config.yaml
qk_norm: false
parallel_block: false
init: "orth"
batch_tokens: 65536
Each number is 500 + 50 x the weight over its row's rms, rounded and kept within 0 to 999. Layers, rows and columns count from 0. Numbers have three digits each. The size before them is the row's rms in percent of the matrix's.

# v: layer 2 attention value, 448x448, rms 0.0878, rows 177-191, columns 336-447
# o: layer 2 attention output (transposed), 448x448, rms 0.145, rows 177-191, columns 336-447
# q: layer 2 attention query, 448x448, rms 0.0918, rows 192-236, columns 336-447
# k: layer 2 attention key, 448x448, rms 0.0928, rows 192-236, columns 336-447
v177 112:530466549467447437471579554515462623489499507532421570448475451483547475570480407468540531536611450431519533566494431478523512477535494519459533432523415458484536469469490470386550533473497570533513522505521399534459430533557578559552519625488554556463432526530494557476612547457429427521508485531476492456565437510459503523521383550528
o177 107:438509544494468621476429452535496437529474455496538506449498549473502618465476559504447524468511462546570534478446568568517483552517518542561434402518516516468514531494482467528530540442504524472545448496586531502464557443499425513450509495485448481486551461515521569502443545566547572519438577494512461618507489427533521472480572540493
v178 107:531505507470527394505587464482543520573412523454533509463525454475489461407521584510538492462527595526482508511508450435505492460477545478474393464511554516553532511411442498539424524526454467553497580386573490498591549491595475521477585539456532533453418496511508463484467430445536604506369558495421403516529506487500492592506549577553
o178 099:462557583546492494509524477571468541454520559518473547545465471580455524517509504498397503521487573499520535435517496540511583560381494438525524476480463474431458540546529515463532533476570451487446551443413512460485428494402581496557483494492546574406581461517593478519509506511524508525483460456443536529548505533521440450513508583416
v179 105:454501473384525481473557513523543531446463541394494567529484576516509492423510543538548501549478549424448430470512497604583487471510485484504500483563488571446474514585468526563587574430542479471533524531503489513384476479501438615506537486474439592549514506592557515457499531578450461477482603450602542436459553562482563421567548482537
o179 102:505492510485422491371501476540417570545488424452492458545573433523494591616483538523557480537442525567541502449492574589462581497503580429486430505409490469511418497474507459404510419565510457572470491555478513552638483537463558467472525531541523495589434506450506344516467479443503538456462439452482473575448423487589438521462592482511
v180 107:461550423493476535467522527481574514433515536488516475505559446458547481614513518518493423507471582494566494551410464554452558553470497485567592547437511437473530409596495512533434505503452544502515457449525585535557463485563465490425479537534484520495623478457473449466478538549539510527470414477415515507548521521550521536556411511530
o180 099:433470543520477413492586580540503447551476480431562535517474513464512507484475556489453484528403387420490541468526587455538635484499487507515453531521455540516480499561476481535515468555534539529412494406556498401492516478439463490424415626538629523404448470476527442448559411481503487470515560493525482522548499490461481540471395431486
v181 112:542517540504554469465524580515470452482601502459546418461414426449470482427491536460479461446395471544457615526478555520549563422468501507492495456501460484498555510508530376455468605514570465505511505539397451462490449482542520664433462487559435441520522588521570433587460429537497496535453460514536472525562510449536412503504568484508
o181 108:473519454623574438493592509437493514438415510604533550457434560603494463583524471517548438599557434512513540508395552474541546511524490452500585654578520531498548450468456534523613511507472523443581550492527526502545559446421446482445478511486512513501519422540503415532664558429549547499485542461418495597435428470463627408535572561452
v182 108:490529531529482552432615460497562598547399601476505534443424544532489468454569494622578543607395535456488443462476438421488468472456515483449465475548516533424525406505430493453500517554587494482569616486531443511615460531451487543561427522480527475482481555601493502513465515509498550522480467537454543407505540516617411558451478557553
o182 104:381516483489537405492428603472439519486502459469505518571444428428481509551482612515568375478508481508523492466422466575551564419519452468511485433544478493506497587545531518477502534533589443527550537442417484531464452443550486426503543445576458463571582569512454531548581570461512515438522584516543482547454532486481593560459475453526
v183 110:430548519532504533504452420503552530549538506537442473434412467446575513656433468466417478425521465553374501508427434481458496542474542491489434508469457500506548505505483411518480465447519440492623562508520445483494477506471423577490382522441554510516478465491502457564520481488429498515550466552482423512530521496548524513454452550588
o183 103:478589450491533511470471498532551489420405491447458507422511459555476544457484470468510557602528543506469457466508389489510382540423507432500512502594534577547480462505428530463593626485550559529415423498515541502558424496418552367399552493561601462524589466434436446518497503460499472472451475505406536561478426460446499490540488469488
v184 111:555465452562432409499543517573582576527476468507431570486507542543468494437440532568554589517480410543551463562505523452430481506501537480418504537434490641545441570546550492582521555519468464532513462475521489571563546498469500448588471517509537572484526552505511519524511565564484565437481535490556439476523509548502540466489422483497
o184 102:442492584476532473544513491415541580505450487579535470400534533480584524479529466447430477471459433428465571474568496473499422504558552482601550505511520502438539421431494463448461418415540507461427461523516540542504479518513518565422373435513494418529524522504497513463489587456490485544510398526522493475480479493505536428494558437524
v185 108:540462396462510553548424446545586511519516543543533463511527512451484547502461535531455494407512485534487584472529512548570491452500471483420490467481526470491443544501512546441424552463539504475454455536501562487576550445502521486533579395515408508497488462388477514518554435480565428469489459489435520522428533430475508491518525507444
o185 105:421493495463535540563543420479438445489522522528496415442479521596505560486520524488512421485386500509470479627535529467463468655474520534433551488449499570425543457550563505506498499457439518409411567482530468503594517511521574546565542563475543550553481515536530572479522610585474564471448520429462560526549523561523457584529492549638
v186 105:498483542488576565489578504518522531549486497528528490473615566428456396510432353453489519559490404503539506542468463491476545449470507439514450483462568512507484515508418451441569521473383477456604489499479504537533502501476510526523545509606502533497526496570432518465525629471512501517501505486565514562522414519478527528439453460499
o186 105:496446488512344522584512503607518506483561455516495444479538616518454621495480466514535538418403505519425532495577459454487448540475409482512574481492442437590496478548584524488467469624521511519447453489460521459594513458466526561487458525474402625492547546512646466483488504471443478543547480486588487420495512531442513499465579570522
v187 108:452547523521424528538543454412469518490501576537474471477478522506462563480452476561488465411469494640459506516448573476462499480508537471476544514502440478502497572539473488493460585427523552480515529437432444533578537471509553497577446456471418415594539511524517416567551484543467558517470520598448531521477539550622572573416516423572
o187 097:531509525526499401435417520418499511481509499431606525514484497461477470468488484589442435576508461415526582569418549572600457501438475541453434506477479510458557585422508489556555417491537482468565540537536516381445506468501516592434496564552529446459454472521471502489535469575490428535521463465470474492487486565514498447553432591470
v188 107:491474496466503534548580590402556513494428484501488579508560488495429545508495520542503470515462542527510520591498588545421589382510477488435498453428462501504553595485494466430563585459500593494488520495560520425396475460474482501518465494514450460562460476455487554483501481544523522430383524521604430569500542488511424491543573527367
o188 101:555532494457562412491497508498449515525580482533526513475550513586495505493489444490523530466489561447505420525457426441507437502488536627525534491495591408481500495518544566556493461609388557420479573431455471537607479475468441434436535532522449483478517579475517452573538426575517481516515572536420601528443501460428579499501474472528
v189 108:457561470402508478488442430415548551507392557432509488489555508529628512485490454533498505491680450515474527538464511419461446533532480563459527483484453532559529415454464531514525548505556479497476462490561421452575556445512527490427489470418496512532464423485513480410558455557459506547496508453447450482513539521562566441532559409534
o189 103:538506466498501487494461500498502451509491522529554421522465447451469472557526493531412470471468487473524438548489572446397551554557523466435508500488507563494393524530481500469484475531536500521484489545526544517399528537501372550522416566546479425489513467524586538538480570403416501567489604511586516522479479485470558572530507408410
v190 104:498560500535365546526471529443522476493573496397593472541525533471465535500502565455447536516503482453419456480547469602532535566480568492435511553473530501491532513572532468483522491526567539477450526529432458489612496496520506545517595501448473466485578501511406520525424515547499504446492629504408498466527520502506527602508543566520
o190 105:463492488553482486421474506392568571482519502549487490469477511515508562428527540581546580587380574511474428531467531483389543447512521625497495424473521540446577501569434450451466481511435463438528586548596481489476589432502510460505488524546589538552468532430531490490465466523454545544496421516485540502527552544563611449540504490421
v191 109:512430481552454391549509397478469536465458516569492509424476587449483528564373508537440503456439502511503551482432367486498514478459597511529452514431503542453467442579481461508501486511399470537517558443510469468521584595478495572607468541503622436562545603571523490445596485456558594525510495496513420480553508539388451491437397558507
o191 106:525512410527488564578469524438461461560558433549548483579526417486504490472574551399529488651423499482521474465478584463533475553527470479574474474562552541502545571505494518485481603527577547479529480437401533523404483439480553492529531412497431484476526439451492551612440579490445450489473523515505517540420466425597478503554484482480
q192 083:549429573477505491505535534475536492491488439532536521533474528466515487463438551555477451619475595456526588583474558486501437459503526604429501585458471478482462478449534569370468473432458547498470535548424456485537480471541482549470572480454541501462525453552611486453520439445479454514529547495483488475527522351562475480490446502511
k192 087:491449584548489497579525497553565539506457524477557474499493499558515574542488476452444512469537432538541466490503450524560507530532375487612511543518448465386508493531512458482594486450450515542511476584518448539547412485545496449456612520388458502611536398486561500554509480559528509584517536491456507519485541444521501614473491558450
q193 102:432555469494423539440463473584513485548542521547508496411556517495538457494496578518509452484483489463515538493474453506390469481545611562406547485479547470522552497541530401559434580586545447452572421448551469485483514519555508490523551523565484469471476516502546480458498515517513472405482428529484524525473511589511425595575508500470
k193 080:524472514400509508539427512526522470455481510515555549463470431451430552369511434491423540518495574451482461559397542529550478497447556517459545506413488530424412498501484602491397440526465481551448554508508537518592476472492503579495490468514510459500514466538570519512536452478522562565528502509538472549453596428538535378561481459485
q194 086:483464525528587529564525513573645423498513465506500544490498431504480595418578508509507562548475434530496494484490524522526428566512458516455522662500546608484418451452546579497432510372454522484475504523403617436466468449493570562465562405527592545521524483467530551502515455452489465568557482534565450400467503405528569430463401502470
k194 085:477491442547439460504526424439471535547506462538556549452420479515457518583451420426421544366582506518478470404470441521581531556501508438539524509551545451469476447481558470499514532471401422419471483530426417564499426502522480462441583604462443485487508469528439406554462415472563518518505537449449507569529611432465537575488556547513
q195 088:370466589448520507392490500472382464429549480533458413414500441533515512467525508564470471559457426483546562456487485480484489486530545537472566514579548432502614493443428528518479658566514427524528518490507529459485464428482474497556492464555441505497487559427538462597510471499578439477538452477512493473514440541564424563470452509495
k195 081:500480437570540522487515501597572518566549545517437492558528539491389523450551446460452512509467477494508535505496483486540568440534447449480366398566405565521562575442461609477511510423440576557477525521475401510557502463509539478479524449456497493461483448453538564467506450464508516430408495518522510509597454484485437455481525442526
q196 080:496518516513472419447530518473486541549504543628484558497480538459371503555432467560506494468417492466464475594506583478444497406500464487460563417551424492460495490464478484538552499545512493555530480486525481525516429428510489531483559545573516520573454394470520549523455361511474473465581526541497491588550448506550492604535493469422
k196 084:491423511490542482433601534575478539609570561461475570542495522497448514441521507543545487523530484446486563466550484519611439483486514492472413456486572557413529524408479488462490465490532491538408460570462559478561547545511457540480446494463510529522555548432594466479488582475553446562506480437513439573516530432430546413446464556486
q197 087:560649432515452480551478526504567596516525549507445570460556508590493424519470539544404514465497483537493498496495481570435473380524533522432510503541518518506460420596537507492463558659494530467549447352478559471479512457525458458445611511546496439527546453468533392453558458542492559476490503545486523513459526554502478592543498510526
k197 079:528407506441528537435554594437449558458459479530508487448411506471464518511589452485499457608465523446472492483485553505502496559522552461504523552486477504510470440338420550514493470457556445563524547651420450514483471525492472523500486547456555511523591539503539539443515474480434476509563511560440487503533479482446571449567539433454
q198 085:526553427452459497509521466544500536475574514483526493456551435534462527541550432471552536462496573500399521488563478445505492444545543530568547448465544495444535517566475405555542475450569516465536554526518463456513587496487454429473419464439473441529428499506411605486504479435560524554480468515440430446485479605595588562487549391586
k198 089:522514573526564632503466508427475541378606498489426487515538492495602507458497458545432508533527481468556526545382464534448565433367437545521522481507423551550580568559411565580494477516525468496454588413523494542574486361512442423568481502610476461476506523504535553635461480465601435427458562542504450491489491448526438411469442487482
q199 087:567525489477452475461611580494576459592457503452505455471599556533568526447491488426523569496523521492514548425451512453506462553448507501448416556480484498480582496493454447584516471505511416519462405484546511511469480513546502507510529463460448535428484510604412579527490526530426485508544474460559539424423476471510550512519520550590
k199 087:518470507538459583543431528489409415425541462494395484466524494547531495574538526519488558496412452407506483547460564456506420504512467435461469544469462526501496512465540469432403532457450506432592574496499459546447528509389481482540466447483515372634513422530426524488466502466533514549414396408471477469441520545531432403496461555452
q200 094:522471499496507557495517430509543533500553483501515489428423440472511549513507568451496547542648528484547519431390593496520488514536522594451617419577528476525450503529484608445465541481487555404584460559534438496482458512453499547450455571439498469567506442473509522505440480535468460396475480587549508540579509510499485509437653547399
k200 090:405488570419422487507586468441475461510426530543504466487550587480538500512410547537505497427536529445466448442591477459475455490529469559525505491500519448567525488503469509582485422525551578530464454478489530514573471473459542467546484475467484611523480533457542451533471537508574505578506534477582527488497548425538517489529487510532
q201 086:540564463561503572505451478528525438598497502530430392465518567531480528475502428463520574439509548501497476460524514485568458437506584459521451471425478488462429598461423500500505553538471501496479492435477545478446562595546471570574484506565521576481503509515445514535573510539505491565444523494483463525492569461505424361457535426519
k201 088:431512435588444463564576549459487521425507525493470607506507506555621581566477570474527554488487489488548517409425498480528433526510453510500596517475487435451468479499573397555499530501444463421506445525619538543522481506521516518479463467491444478550528425505557508467507631339479444535510492509506471468411488523487520562541475508497
q202 093:554519525452420423560491458499561442560431539496575454525450514520539482528520531430465527504425514499508509546470498476528521487502466569504479545556589585468454494468545576420525515563603518486549482492528574568555544478519538453439444502538490463510485461538513512512604606495483579595534553441493494524472535505440490475534491545473
k202 088:552527383520477514422490456502515458518464512532501436433531465521529483529464496475558468555496556485502580412389533498528498480493463525507503528494453516510411498542519507525471417492445531579445560540554480503514420558531515453526537600476585448529544472508384497412518418514497556544506465477551532462414399519499531564614531453545
q203 088:458461515421499488634493506444524500458455433524555526546532486464513542405575478502447609572525504445432571468451528513492573476457428488515548511518506572518561485438488503474501495438513534460501595549496522436488541451536543565524441549400503526526525338430474500530469443526595526486497518495545452496505526497405542482505493475476
k203 090:562523467528464479445585567517564408539554527437517438415470507564539443574478626513627432509448488524459463439505558533466450514600453472435506457487507444504457519459460502495616498581470470527549480427515516467546500508494480546466520520397552533513529521484407526529531448545497411450479505427435484412538519517500557495505445578401
q204 089:559493461527407589593481489549543502495426515466512559482350507489438523417506565528472545530568529491568485454511464567479456566477538660574517580508564511509468453493445514348558495548471447561485500499534504442488501399530557422527518530496484530513561459455500483581506455510464524492506526481485472470405531410554502476509544527419
k204 094:482471493389556477486452469513535459507530513525481420465508481447476462445482557497463551530544498484512429528508418513518410507615523423530499448594595526525562510497526474577447535483479587571495521495462434592419484563481451449439560375493558580461533558482506472562478485459586485526508559491507561518447488589485526493483577479469
q205 088:519557501482548429573619515535384556540525526371450429522508525518508466525412454409523422504544522506499458545471470403428433526499518454525467494509437561504574574569400438451472449428468546548557545554578459443563416546460529502482494587494486535491573457433476529561453454564529492496495507459538501505534569455497484541512433457516
k205 090:482529465508515503543503501440467503453577464467456565543542500523531631496454550456554526471433542592414506415555590511495498570531534549465519479484447547444500493450512544494584550515527443499569481575485531371456475553626499497537435474447559597468522463502503503504455483481437514519486478569552558434437463452463556478479380535499
q206 096:452552487500502490484537534479536418523519527572407532527542539554532420501436533461514584517472438473504395535466467529454634478585560486500459554537496565446595483449520533489465464515479448572465492548535538478546428498500491431541583530485444445483531522571559443444462429514444431462581476472547388549490502441548496468523487550534
k206 094:501536487447427457550467510571460502495571499533429484437456367492434462486468442548456557404546522475430552470571490559530591613471607599470468508556523576437420551537472495457486499492452426521390411440417525495472456500556492489519455538482457426450408476503592577476550496396411535408436489521521525568530566511472462503451451491543
q207 090:575533569512473460450421515533485470490544445474488482543571479497541533424507564520526542532592576488480519533546511507478491503493415512384440521493479577530530600523488541484470472495450492448500459507471531501402582417451499530453505586408585488504581438441522472476561452425444434534535563514523598486456533411469490385494336414480
k207 091:404545454553496469579484412407475465452484466572591498447522457536515559394491557585497477518436519373490530439480405488511482535447511461459545587521545545445491470524484400461517521438492537447482507459451470459509485405581524421490590502548550524387501535477521430565463422453408436521532550481515518529456464640548494533455497488466
q208 085:479486499488433509528451460516539559459478579629439497402596443511448443540552422442423555429484433467515516444562456496473552514477483569547466578547515507466534505506508468538488471456557521423472436448472534496468532456517537413538472479453517551459489528561465411490629567560519605519514421492497515464452423509437580574545469429470
k208 085:573444456461468567460558491484545490467500452410440579409479511383504503534465441485525471516494398491535453475501502498483465527502530448457451509518521486486540442604436447497449531552425593518541522473502413489441522518493496583471578497618462462499545485476534542551555516461482460474514448469433405473501542513590492528476525597445
q209 084:370635400463477415548515524470535602496581517506477470539491576551462491406564434416506526514533578582581539639434452483577523538483463438557415485469501481501546474481467487452427590588479568513337504455610455522475491499405556448585487466445506513521502532495492529513442700624536625425527496511490584506547450446451493531524482505453
k209 091:538536526505536553569481516530423494408430436519505520485603415509532491552466509551448561541596513551488535409425523555495438472512553429448563476354459514504467567461402489553494502348519359490478475512524502584417481455538458522434509472529497508499496469486568468538524572482496518605491501511451447528517396482454601428536460613496
q210 089:510499560498579523568482473510451454585494521478543401447442432493404512475474487426508466451535495443553557484485481530430549543543463501456476528474526461543571548535544417555542479527420610489581477595543541450413438512468538464575489555401465477507561574528502453498475517456545536457462487375422462520463515419461527422411480494504
k210 089:479614487462443504549491504456428580584430503455510500549579460534510432502472577564474494507472468500444613553473520539519510490507512528515454461523572464465390568580500465470531474468454477513519423380527521484513457395526475573588547469530550605447483476545539520581469535393429488557515541473502349527501560655524535537515596496567
q211 085:493522540484482486510531484486531562492602473508584454541528338514391435447492515483528430469468439332468440469514534484517536533513502455531452472517439508520553512507480512601492371499538441516499594520490500498478512433509568507489548531477523478445514515531500563524453408478524448507512454481582544485507472546549547542555468421554
k211 087:443599467547348458526420488470472430485543575514479489462448543527468536428597476593530487566589538459460460562530608425461579491485491548426547488493484552505511537493583496471576532547508456441549435566532518516599503494409532370585538557536557525481587570425512469501448572569582438559461536593441502497529448445508446531477520502447
q212 094:526543436578555516458419495507548454551442468457455580481466601539469507386466465485422584530448440475560442453478454496485515469454567552422470488512465476531500503438566544492437512571479530481535440402412488441465537599544517489566448530458455482562527487505477569583585398486456518543530562524583433474382515526529476519513469409598
k212 095:474497483472517549465502564541482494574468520445395415554516465522457436458462576497581561482506440457463500531480561500511491548489441460470462470523432542509524548644508524458519496469512420581534415493451556534442496497515504563387508539495517487569386540533524524475526605474496487484443488524427420439523415598485505513583645527545
q213 090:537500466491533465522479463505517507531480518403488522521484500554477533555453496549459558423498500505563482572505482496382506454547485400491502525465479562453425530410506548496602547494501418468525430555581522539476535489508589482542446425500471476483515445395535508503401463439438494476503522595507431468546490464488487501378527498588
k213 091:425541493487420472393544474491450515500611475542561413479459387498547491522470523541428502534555558515506464448484483461466463464487446587474479519545499533530542566441448495436444513430441443476466582516507582517540497508434477486558556564461564483448430535503478457470530565541516508550519486461507530432526605540455491530505525452398
q214 089:422550603534402491445493494432454552518466599546499511453527554548559510403469470477532483493508427440456406544516495419457516478486523585525554525458488520458438533489498499550419494487461644470504449433471506535511506512501407555515460534511471513485441457457393570461517538471495454491531503477513467415475497533465495578509476464498
k214 089:516485442455503530538579588516435489476454524519448442582507543462525519520462533473454549513526510571533461490490485558506496484475502456382492422537495578553497410532487525514521519535456449464526516544466541551550509535498515581497532481487412500519522410448540465467477547550483438540581523464521460552468510462574458484441597543509
q215 090:502522558535500501487604486440511519481469479516641481541486423500439404475420467492484558484461466435461504433532439490505496541594459550406540583463552407550464514534468510387395489537516476432485547445472477543437510470514580463471458457500425495541521459500476464424482555646482529473506449532564423471464559520488557542500527596454
k215 093:379507499510540440498541541468409469453433473533467481550523548548417458570407442592463584536551465582545474555525388524574486512501651501449543563565477521472492422467450445553427552474467534541524379558540577532447426523483493454491475482538490510581511547424528497456538484554532502480546483527547451569453417563583332578457555416556
q216 092:501546465529463459448430458522584431541546493512502447554475577550513508546594419449505460437449471455476476478516476509446420471388561473491477539545486557499576471558455526591545497486621451577566485525559475539546509493437515551600537617502551596554482494575422477571483475536548496462435503444623468486356579565460339384566559506484
k216 093:535498605428574498510478546463497448407450481443483552543563481421510588428495500477492548455461512472516539459500484451397463423473499517496456427429477504593557533527461459494473434495468544504554520484390498539560416493534584454433480567494429479539575508505557474506474426522572471397535503533494453512499499522421518463460421570489
q217 092:375542546542478509472514358441425413506449468406473567457440467483463557530525497486511526451508652542467533435480484467411528524527462576457533494532539513646546495471588520421422467473518441434476479484546478417507564517494516363468448532589525559532507465490469457540461644484502478569454528496451345504405494587493566597427484471520
k217 098:458434561490505581543521502491434511550497540500488427576531502532494488526514464563465546536584439415552447595512472508473549493490502630472497497526489608461461448518475523507516497522589565592457528438602576473596501595571505461495496447446478440532345491522485547543501540469434498512509462575499463506448511458473492484548535439464
q218 083:457492483522451437356524498469531486486483538505540528466554573496542479581537549538460544548540465510452539507444494387551550450573540439540558448515505483463519514477459489494588523519459507458557579566505485507483520556522466502540506469474542524457535518553589544497482535562447493530410458389494434550503462468481543501522505488415
k218 094:494510502486501464473574586585518506581509555518476479506477493524537553614396482506459537396558442568410541541586496481500478538513478461451502478623513511491526544511471478489534461409393461406509416515481533520380467499554486600546484544515506548473474494458529543503511552452439389469574452504484428534450537545520491543529584514500
q219 084:584534466409564500531516506420495441462487473461477415462530454457496437449348528479470387532580529492499507451540540528465503528565451480429476517466485439459436544537559412449551509507437535479528479509455514519442459538434494513534521496529497527464615503508449508443497455516507517519571443436508528491553420442501539556468484532487
k219 088:484484510607544459544590507491510442431428479461492452504398613523546466530511426482458490486555538506448470532477537430493571445499564677450509596501603517596513578472502457573538495481454497389463462535594552586464596449435491465569441481485441483548488522468493484444537511517491572638530493428448499605472438506500451476490539490545
q220 095:434483481483461525619534403541554471562497464487492426529514415523477530499439508474587522500472516515546518608479445520442586449530439446521482486550447534510474605470464458456470485450543480464449515475514458577608568444489474497513484532482499423558435555543499487464417592508532471543504570418499562426467597413499523523545522572560
k220 094:551491514482520475523485473514470573478511579552481509522432407430468485568548538562439574538589506545460448418411526462578462556535492461550528464464497465477512548441458579527471475490594532528564497446499511516471462466541584522434520446490543431492499396462475470553567484506585572479424551487552629501451496414484500475477522508537
q221 095:422474552666483544539520515537467602438505491470473450546500648504530547506476405481514454467563523416510501533548514439537554480495545473428544545539520479380478538445442459488621595416516504480509508469447432436496449556476522445530520563498524451409574568523551555469539511592531519515489469479530522494564526550473573434479520505496
k221 096:531494487473440566440526535427508508542443556452405496538576426520515532316532546524520515524532523474516580470526508407483517448397516509459444483447490475549539467507533521506510414497567489443540467472524483564588444475412524422567443536549413504471448520463569595539524518426488452466495549563528411521452583449551501489509527412521
q222 090:589440602530448486485449520535543505499529492470481511506561541609544534435497428464466511389558497504523430453414580442492563465512456544437461485495490402463506442458558517518510379481511468500490393565535566497500461481508509514522563533489541577464543495469443576399451378516610363420434480520416475437472529586487527564564435407421
k222 089:533542505522547460517529435496507438409522489521508486466427515491482480466452511560490525597438450502591508515481567380382585436361441477493490568469530526582551533490547512534421474492531555425454463445456546426507466482529563439584501465480496540535392535458550426528589548487471449584431529429503504498519478569516372435467541455502
q223 093:527477514493512533554501446533558544427509460548571541541447555549479524467488566466518391414574485486533486495450511491495499516451442460536499484470500485568559468543467461550553515489510530541492425554561451524580533520524428432423558529492454545562477476587530454538509576387476576533443445508519501531460584501608461426583484460521
k223 093:474503523473513532585543371573502486595531576568576504477532465515497520548576453577564509441454456488554435447437454551451498530508555539513512548493463555409498501387436488544480482582581595480544473423445408534505463647605533492449448499561564525443514431403554473532404521499519551443499565494472614552522491519490499516579444508394
q224 088:500466465435522461364633524411617554565511509489485504488506502553531489462553493565495561483507528465518596475493436478504529422473485449565539424532488496536517454469548490527568523522490436499489589434553491503604536568485530508539439491499490596443481490519582495439420493544565469575389538559438586532502521540443493490436572499533
k224 090:454514471469566428510488456483580439630501433434460436512554465459571492566465575523518546407448476451455444513580483610457507434481541557430525541528522488528439444473545467464530477452420477441462554494472519468394497437576513528585472491415433496617489528419453416483459551496404560450538503473521519422503529532582475475475551465346
q225 086:447508485507535557609498417466448484439414485456477507557460539528463562437564505522501518469560532491520470506515428535481564456517366511544428507495509464462489473516497562488569441498480587466394411567500481475511451554547545415550572438530556583466531451483495529512460579456598568503515499408494456462413541408583477497456492521565
k225 094:535469533566472507490534482427457466545428472539496485437400477534402495531385533525478565518446465530483460510481501485435495508528501444564508556531572568546463549624462442596498619475435444436528545522422504510469386525519508508549459559526449456518487461498418433523529468435495567479495556505582525572473565595510412419606531492469
q226 089:524550546444505522473459468492487442484579488462457338491448444545455519487493507497484453601387497610543454541464455523492551525465543477471476540503492510472524453482459552475449465470464464532455486499474456526448493567512445495537474536596476479465460553469478474536432552482449489460503458468455451427501529515490474559564546539516
k226 084:495458504576538460567490584445635469518472524426550559502549465519521494463482517482563523429449607600488485555442502488339529448600539581486456525502563490507521599548516487500486396494480525489485524412571446496511507460469479474458527528489458537471546439523616555514532454480571546576404493482518490526528455586582547532574462484478
q227 089:580461540541505499487425571523491449458518535496422510494562494494523397412473494423529501524549467478537525499513489516447523517536565541540453463606583448540540522451439385529566527568562494543532499556480451552445505459457468457459581547370357335591502428461407490481517536520432466456523475573487470535518497506433576519492507389386
k227 091:495505478549541498508538444517505418524564488423554467481454455521522458547461468586464576443466493502488482536454482471517511466507459445606542455572444500412541461511397507439522491574430442504514532482478470473427518400567622442460638507529512539528421434513527493603513410445470448508476506487493480508543470479485530472447479532617
q228 096:535538520547438522523453447476489498568506438443455496543405473462582438491537571484520532503475453512433530464476467559487370433519560503523405421441518425525494553539497525564554481561496649493548457489498523533550459493577427516428507545572523424529500496606544528468513518431564457459569474460436559470507564530483465615489463440448
k228 094:487467402425562455497425509485548481531521529505558565467454461480530562586594445515484483434526440489434506525703504533492538539516499437482578453512452500516378517543443484482488451469557420568501445568495477520491487512394504473472495531450460437505480433542539578547544463534548530589576593507558445493538564485536459570554547528503
q229 092:482435481485515554436510404474527476576453497537514493469435441479453431445547485462491542535527534481525528522386581436476524538573519553533535479513479488573403539508580482422475482482460574591453495507513520464479414462599450537514500474516519498494527475429505420517453418477528507435553520518394493428515470372476563508418462440436
k229 088:475473567496547506455571507517459443474490404455460580439468495520484463469435520474530456553493460478596516527543554509589614477576475484500508543480486486478583438500554535517455448502485562489524524488499537474416494475568416442505446552503602505527482507543470471475635494451447529537465477577591480536418456553537515485510499457505
q230 096:498473437431621569457616529485538494475543452468499517466486462606517551544490529577545557536500515472506549524466451509506500485572483542514570524513532567520431520490505471554506512467550441478414460562556530446470562535552446488521495569519538500527504601534439471488507636526550520512512561522494495482616541484533496542515599579543
k230 098:464462548546420498482475472481467472424447509466580392631469516495521477432534446563470510494474479459564433493604511462601450614581453493497420567492568559483517541496474491544481445492504624515473442462465486505447455474357444562469514611481460448524457423482518514531468480520438576570466470490491554502503383447476454503423515425448
q231 097:488499445477615551530501508474501421488469480464509447529481520462563529539490416520463486497479547468453536484469383532557517481480634456555444493493455545495428488549508474454480576497534552487553509436497547448517414534549480518473478503477528525509520483389592474509454405527420517553532492507530517454491511490499623552503436419568
k231 093:521462538499500507408536476460503502576503519457469473498486602437493487486450520548442523570407596426449558523465535481478495589506462520480499502569448549427586505529522459524613435487501489516457403557476583495504573527422464548513507524529484495462494518577515528481539492482490518391554543427534507541411555466594499453459514490545
q232 097:428580424498563486511535524516505507595480472464478471495427518494523565440568501448462564416403447539513539489493480521453479536495490474512488466442488563487526485370546582387493534507487567532581499473511540500584455499488477538484418491452497510540401494432549524525513654506409616515477484534484529493559596403470451557504451469517
k232 092:501513580491444492484522499480518476399438408508549530479621525466470519479382491582485454504556527470469503509541441511486435421476458497488501521490509545547497476495425463450489588430473579514496468546565605455410495532419399573520597450447533486519545609512453448455620574482516383511587446471482378472524539588498496543458531533495
q233 093:453471495515521562482449525485503451451482492528468399373538506461492430532474390422494494398501453505582536508500471453495502483513503469499419587485501489521511488532419496503467516492423448490514539431566513476466493507506518554471550410466556545548505555476547517628437483517561497490486501446548533510552434469503468586483513505573
k233 091:429439548567568444412474448470488553539521517602540470525541532474437455599440456507450577507459513456505534551511527472524498472577516469403498456533465596445472483439458518484397494457428520503467498490579503542463515522561452579476484498499485458519412519487581546475399509504545528570476506499544523523503531470500538423511387556597
q234 092:486436496468514493556552401502508531522484489566525532495495479462538535568513438498463428464438469494538532508531525544561527386604485449487502526468490453445431554499518550577446499472588466501514500500506456486541586525515471526480461547618386511527382481582526576435387548435489576456471475498556485587600424567551520544594510414536
k234 091:509503415543458491428483547501509409500458614539577492533456447535546442565469447469527416573456494469403475500368509472482474533383478497555514461560547542554334513440480475505460455438462481499497564532377577616438392481503503427442506549464515418540575517559516447538456506492550437545474456478547483465483529415554491503463469466592
q235 094:607570536454607487422425517518479523522541636525540433547526400454441449549408494423513579477527525518457501487533594452487479499513471586449494480536506555511482515523424422492387563472493557555536456527482501558573505470514542617443479423502565472565467418437457490439535454457519412541442513557496477422551467624543435481498458474557
k235 094:442567475512447446469485543476448449441566454491478417552454508495486480495592522588493434420480524397472496471471449481614558517533532493585542500429447527459553469476564431460600522522449516459468495464495480494492523500443463573527508511510465584533480554532523551508445448514459516568553508458506533572524445414562547555525462536567
q236 098:480482567490585499578446528482475410443562428492461488481548581520498505457492473523479564472469595541570481522577535517433512482465505531611387456482537417505553513532526536517552469461474542385507507443506401563495490508543497473532504383437564509455524500503477531572499527479467572505519439404537581447503407570502444489455587571558
k236 095:513487528497465472474502522506500541564633478532542483568534386483502478460552511452373457531511538607556440404501478636517497498540497503526420480462474563498620452423479567489405528586425468531509500573566493402472487511507462456554531525474454466489479444522485428416379468493513525524471430558482471583559512507540519521485478542631